{"num_attention_heads": 2, "head_dim": 64, "intermediate_size": 320, "init_std_qkv": 0.0322, "init_std_down": 0.0, "learning_rate": 0.0067, "beta2": 0.95, "weight_decay": 0.031, "warmup_steps": 200, "max_steps": 3913}
Each number is 200 + 20 x the weight over its row's rms, rounded and kept within 0 to 999. Layers, rows and columns count from 0. The size before them is the row's rms in percent of the matrix's.

# v: layer 2 attention value, 128x128, rms 0.215, rows 1-13, columns 0-127
# o: layer 2 attention output (transposed), 128x128, rms 0.202, rows 1-12, columns 0-127
v1,092,189,218,195,188,221,209,201,168,208,234,185,195,195,179,180,185,186,208,195,224,221,209,194,184,185,221,163,206,189,225,205,227,204,209,203,199,194,221,199,202,200,210,217,219,190,186,236,243,165,230,183,191,160,210,165,226,175,216,186,177,176,182,220,227,202,207,231,177,184,231,173,193,168,218,206,164,230,209,194,212,205,205,152,206,198,201,180,170,220,188,219,203,199,191,219,177,166,184,213,204,192,182,193,161,234,206,249,205,178,200,178,166,208,224,230,221,212,179,205,194,203,215,196,178,192,232,210,187
o1,093,197,208,244,189,232,206,211,190,196,234,194,195,168,178,188,174,165,264,165,201,189,185,196,183,197,229,196,160,176,172,190,235,216,206,201,203,216,222,213,196,208,184,187,190,175,176,188,237,210,204,207,207,205,212,169,210,224,189,218,213,204,169,189,192,222,214,175,178,158,201,187,211,197,194,193,192,209,180,225,217,196,200,176,207,202,186,174,196,202,218,199,240,201,226,176,189,186,195,171,200,191,180,210,185,152,180,197,191,212,195,171,176,176,180,190,196,172,186,206,190,205,163,166,213,226,187,211,232
v2,102,191,195,168,218,202,191,185,230,199,216,197,216,180,210,210,216,165,229,219,218,213,187,229,155,202,199,237,193,191,194,235,182,194,231,207,218,231,208,205,217,183,218,211,188,196,204,183,190,174,201,243,233,187,186,188,196,211,191,190,205,228,184,163,222,198,169,195,173,168,172,201,210,201,200,216,249,184,212,219,206,192,196,203,209,197,202,210,168,176,195,187,193,212,199,178,199,201,189,219,234,223,220,221,177,232,199,199,190,226,174,182,194,227,226,176,156,231,224,176,175,165,171,227,208,202,214,180,180
o2,109,173,199,215,215,193,196,187,193,184,196,180,182,196,208,197,198,237,201,179,218,224,200,227,222,172,195,172,195,172,228,188,185,155,189,183,202,225,192,180,199,213,232,205,235,210,206,201,226,201,216,200,182,239,201,212,189,211,223,222,189,176,197,194,189,180,215,231,232,194,165,173,228,168,213,216,200,197,209,216,206,128,189,224,231,181,219,185,211,184,200,195,195,239,185,184,179,219,179,213,202,215,239,209,170,221,197,186,206,235,240,191,212,207,177,228,228,214,211,220,195,205,191,162,199,202,211,196,214
v3,097,208,193,177,197,193,190,206,173,201,158,204,191,246,216,176,227,191,192,190,229,172,210,197,276,193,173,208,198,198,205,226,224,185,214,202,192,205,229,229,207,182,238,192,180,222,220,176,207,222,193,238,199,198,209,228,184,191,192,199,184,214,200,198,220,189,199,219,199,210,177,188,187,192,196,207,212,218,208,210,159,209,188,240,173,219,211,166,214,231,225,188,196,241,165,167,206,191,184,207,201,187,193,187,208,183,231,203,226,213,176,198,208,206,241,186,224,159,222,203,187,219,181,208,202,206,176,214,212
o3,100,173,191,198,160,198,207,189,185,221,171,236,224,192,194,230,221,237,179,209,193,172,190,229,208,203,212,198,213,220,220,212,209,176,211,218,217,165,160,203,203,183,223,188,202,208,227,182,190,212,165,216,218,207,183,163,196,177,200,167,182,162,184,176,191,249,182,219,206,224,187,191,189,206,203,198,237,174,196,178,213,215,196,212,189,196,229,200,214,169,234,201,190,184,190,158,212,191,195,219,185,180,196,233,217,175,244,210,178,195,200,184,214,247,188,185,207,189,217,179,176,192,209,191,184,183,203,212,220
v4,103,208,214,188,191,191,176,208,179,219,189,173,221,216,203,227,191,125,197,185,210,182,196,214,231,159,200,196,160,191,206,204,207,218,204,185,208,201,213,198,227,188,224,214,190,198,195,181,197,173,221,166,205,212,187,239,190,183,161,189,219,200,187,205,209,214,196,207,207,180,186,200,185,208,227,210,251,192,204,196,218,180,209,187,208,240,180,144,183,191,200,187,208,193,216,217,180,206,195,223,234,171,228,243,193,200,218,224,203,198,208,186,190,221,225,196,163,177,177,203,195,170,205,182,213,192,163,176,210
o4,100,180,211,214,209,199,179,193,195,213,216,198,183,193,210,174,218,169,198,205,207,197,170,214,240,197,210,194,181,169,180,176,167,159,196,197,244,187,172,203,209,164,162,171,185,208,225,233,206,223,213,218,218,237,204,204,206,179,198,212,203,181,183,220,210,233,186,217,164,212,179,233,208,207,194,182,190,231,188,204,209,150,198,202,211,172,211,140,187,181,178,201,221,210,179,210,167,206,198,236,183,203,187,209,201,209,223,227,204,204,205,194,185,213,188,173,230,189,206,173,172,212,211,207,178,183,217,191,227
v5,093,216,208,192,234,170,194,201,204,204,197,189,183,221,189,180,196,188,171,162,204,209,183,213,207,178,163,191,185,210,181,218,206,213,197,214,222,198,205,205,207,210,185,153,202,180,194,214,178,180,220,190,222,155,208,168,173,173,182,186,188,224,231,193,203,188,196,237,217,193,200,209,205,232,207,185,184,180,170,186,174,203,222,219,220,237,203,162,202,182,224,172,175,196,167,160,204,192,203,198,213,200,197,214,171,186,204,216,223,188,162,188,184,199,202,207,211,138,198,150,189,172,177,196,225,206,186,177,216
o5,093,179,202,193,182,238,179,169,201,165,188,206,208,235,202,186,221,171,189,215,161,179,201,202,162,194,179,177,210,156,206,171,210,237,167,219,224,201,175,222,222,216,197,185,230,226,171,226,236,197,206,184,189,218,197,207,208,209,180,191,165,181,176,209,172,218,179,203,213,193,218,202,192,186,199,204,219,206,185,173,217,202,179,220,194,194,204,203,201,201,198,204,174,203,187,186,229,188,177,205,186,207,209,249,214,213,227,186,196,162,228,206,186,239,173,210,216,174,177,147,193,219,205,218,179,201,201,190,193
v6,092,208,205,211,202,201,231,186,199,186,172,222,223,206,179,218,197,201,220,216,192,203,206,213,196,162,184,213,201,205,220,202,205,196,208,230,220,198,208,205,197,183,189,178,211,158,211,206,188,234,206,183,203,187,158,229,222,200,157,219,188,194,167,176,163,167,223,194,181,183,210,183,176,209,196,187,197,231,187,225,201,212,189,211,214,174,217,169,187,191,187,209,191,165,223,199,247,123,178,184,196,192,227,194,176,196,172,215,178,211,190,216,175,204,189,210,210,206,204,245,181,217,172,222,220,172,185,205,209
o6,101,193,215,214,211,197,204,214,235,183,191,165,197,195,187,212,200,201,208,190,185,179,215,155,167,187,189,188,192,193,171,197,215,208,130,212,209,202,200,223,181,227,206,220,212,200,233,225,169,196,219,189,208,191,200,201,218,204,182,256,179,194,204,191,164,205,194,205,207,204,182,206,199,155,189,205,215,218,193,226,227,218,206,203,207,177,211,174,200,140,184,202,203,177,208,162,213,195,235,184,188,166,224,177,192,179,192,211,233,220,181,199,226,219,186,209,185,202,218,193,197,219,178,240,221,174,180,218,201
v7,099,178,176,244,229,243,230,174,206,197,214,188,177,223,171,225,192,222,216,219,165,191,184,177,231,201,222,204,170,183,232,220,237,214,190,207,210,197,242,246,206,178,192,192,230,188,199,179,219,187,186,233,204,190,195,206,199,211,198,212,228,214,209,205,204,189,186,143,198,222,213,213,184,193,198,241,187,177,218,202,192,187,209,200,171,198,210,144,208,191,181,196,210,210,199,216,189,206,205,208,203,229,169,177,218,214,189,192,217,197,209,165,170,198,206,187,166,179,206,173,198,201,169,193,205,210,199,206,209
o7,104,170,177,195,196,172,209,170,190,225,233,196,206,244,181,206,190,248,201,214,196,204,177,185,220,199,205,222,194,218,223,202,169,199,207,177,271,182,200,201,199,210,202,209,208,207,225,217,228,205,208,208,217,204,214,199,216,180,202,168,208,178,159,214,178,215,186,187,204,200,194,164,193,191,218,186,229,201,236,197,198,219,208,187,190,197,168,201,179,204,245,217,210,200,189,242,178,175,172,196,212,175,233,183,204,201,218,209,168,189,194,194,202,144,190,226,213,189,199,197,198,222,185,241,201,212,182,218,214
v8,098,229,213,186,182,202,208,247,212,197,207,187,203,202,185,215,196,197,192,221,197,234,195,164,211,211,175,218,218,215,187,194,196,208,230,188,204,211,198,237,223,208,204,163,209,190,206,220,187,191,220,190,222,218,210,202,217,189,202,206,194,211,197,212,204,186,164,179,220,183,200,174,203,188,194,160,244,192,218,170,198,185,183,219,249,189,196,194,199,191,221,239,202,160,194,228,225,208,148,188,209,206,188,195,199,200,203,230,184,173,182,186,175,230,217,168,194,206,176,246,191,221,188,209,233,215,183,255,221
o8,100,193,202,225,202,173,181,218,223,222,204,208,211,181,211,188,161,190,199,188,214,192,192,206,166,209,185,217,211,203,155,176,183,186,184,209,208,196,191,198,193,166,194,197,210,232,212,182,224,162,200,199,225,243,196,176,186,196,233,218,221,183,181,198,181,189,159,207,229,192,179,181,199,180,219,193,186,228,202,206,192,167,198,236,178,198,235,214,168,153,161,239,223,201,236,185,198,195,192,140,205,174,199,194,199,194,209,209,191,206,205,236,183,216,197,185,182,191,205,204,207,210,222,199,190,207,248,192,193
v9,098,217,190,195,220,193,220,187,177,199,233,202,224,218,167,221,166,184,214,170,229,161,221,203,191,229,183,203,212,224,188,199,193,181,209,195,214,192,209,166,220,184,190,206,172,198,202,202,190,198,222,202,208,205,185,169,220,218,206,190,220,183,189,203,166,194,186,207,200,201,163,207,222,217,194,221,170,167,260,194,235,207,221,191,169,243,208,190,157,207,205,211,214,211,208,192,198,207,219,187,183,247,197,185,193,172,193,189,173,225,197,206,187,235,217,190,228,211,181,194,158,191,199,176,220,185,193,186,245
o9,103,201,168,200,223,183,194,196,175,208,216,189,190,223,239,166,250,167,229,205,238,190,223,175,195,221,187,204,213,203,194,196,192,201,189,201,200,211,180,217,151,214,164,222,220,162,207,217,214,208,170,211,176,209,184,190,195,231,212,207,206,194,198,198,237,197,205,221,201,205,169,208,220,189,171,179,216,181,207,214,203,208,218,208,202,231,182,190,174,189,191,233,202,229,184,206,213,162,211,205,177,187,168,193,152,239,202,208,220,220,217,199,187,233,179,234,201,171,204,219,186,198,163,193,215,191,171,202,204
v10,106,201,198,205,186,189,223,257,196,199,193,201,216,184,206,250,198,210,165,176,190,180,205,188,196,209,213,201,213,196,220,220,179,219,215,184,202,136,178,210,167,210,214,225,182,205,216,204,169,209,197,227,160,165,203,199,197,187,220,236,182,204,203,173,226,182,194,196,174,258,182,200,240,210,183,217,201,189,181,172,182,186,196,200,222,191,195,196,216,196,183,180,205,214,207,203,171,201,178,217,196,216,191,239,190,172,182,239,150,198,216,208,204,187,188,202,190,194,194,192,181,195,226,214,219,211,229,177,204
o10,112,205,204,170,212,219,197,180,230,215,207,211,198,199,185,185,197,191,205,196,223,178,211,164,201,177,207,224,185,200,206,180,205,184,197,216,172,161,213,196,219,200,175,191,198,214,167,211,213,253,221,222,197,168,209,231,210,165,199,214,202,187,195,197,195,198,216,204,231,234,241,153,207,220,222,192,214,194,214,183,200,181,223,175,200,195,180,213,214,210,180,214,206,243,189,186,214,175,224,191,231,207,201,192,144,221,227,206,186,192,185,196,209,156,184,201,154,225,177,211,240,167,184,179,197,197,210,206,193
v11,103,184,211,203,186,193,181,179,197,176,219,237,211,211,185,233,207,176,217,186,224,221,214,229,184,181,210,252,217,245,187,204,196,200,218,198,161,192,213,218,208,200,185,191,226,194,219,205,208,170,162,199,200,145,201,230,203,208,177,208,211,195,165,175,188,194,197,194,195,183,213,218,219,182,187,193,208,230,197,201,201,172,233,193,194,184,206,224,217,194,222,167,178,212,213,168,188,202,203,191,202,249,206,234,180,194,224,185,243,183,202,205,169,201,186,190,188,205,220,258,202,212,189,181,180,212,210,208,228
o11,103,214,175,229,207,194,212,166,168,204,221,176,192,186,227,229,244,225,188,213,223,203,201,233,207,221,182,234,223,197,183,190,221,208,183,197,204,202,233,194,198,221,210,193,205,206,212,187,230,158,254,190,194,189,191,178,205,197,204,220,225,176,210,179,153,235,213,204,189,250,203,193,234,200,200,202,192,241,197,157,180,209,211,216,197,208,190,191,195,220,179,168,170,216,186,152,177,184,199,191,189,206,234,202,220,202,187,196,226,210,213,200,203,168,184,203,193,211,221,197,219,189,209,207,229,179,213,197,203
v12,098,182,225,237,197,187,196,210,190,200,183,194,218,209,202,251,215,210,170,194,182,196,178,208,183,207,191,170,230,193,187,191,225,222,225,203,185,204,233,180,199,201,179,186,220,170,197,198,179,196,201,193,165,206,200,196,209,203,196,197,228,197,199,223,186,220,170,186,215,199,227,188,238,198,188,269,200,157,162,206,225,207,213,196,227,222,202,180,211,204,184,219,215,213,202,182,198,219,198,178,214,191,227,204,204,209,197,204,216,184,201,197,182,237,154,180,212,236,202,219,140,229,188,181,183,208,185,234,184
o12,101,200,162,176,194,177,179,176,180,224,207,213,188,200,213,169,208,223,195,181,227,206,182,174,167,214,167,202,184,185,192,215,169,209,200,214,222,233,272,217,226,183,188,213,174,213,192,191,200,195,217,220,219,222,219,248,245,202,232,198,196,210,224,164,199,232,213,183,168,198,194,197,208,203,190,214,222,207,233,194,194,232,189,212,190,220,198,206,167,208,176,194,200,220,233,185,191,170,201,189,160,229,190,190,194,212,210,219,199,215,188,221,174,197,180,209,201,189,208,215,211,217,212,205,213,232,224,218,191
v13,115,182,178,182,209,220,207,175,161,199,212,171,166,211,220,198,215,153,230,210,225,180,220,185,210,206,190,181,227,209,201,245,202,179,215,222,197,202,194,187,187,195,178,196,197,187,164,180,210,186,165,179,185,202,174,211,233,193,195,199,213,195,177,213,192,222,211,220,175,221,184,195,196,171,192,204,204,225,221,205,214,215,214,206,207,201,205,235,240,212,195,190,193,189,155,184,179,166,194,221,219,214,184,237,194,188,204,222,195,187,147,168,200,160,168,194,226,183,222,205,221,191,221,213,239,212,221,189,200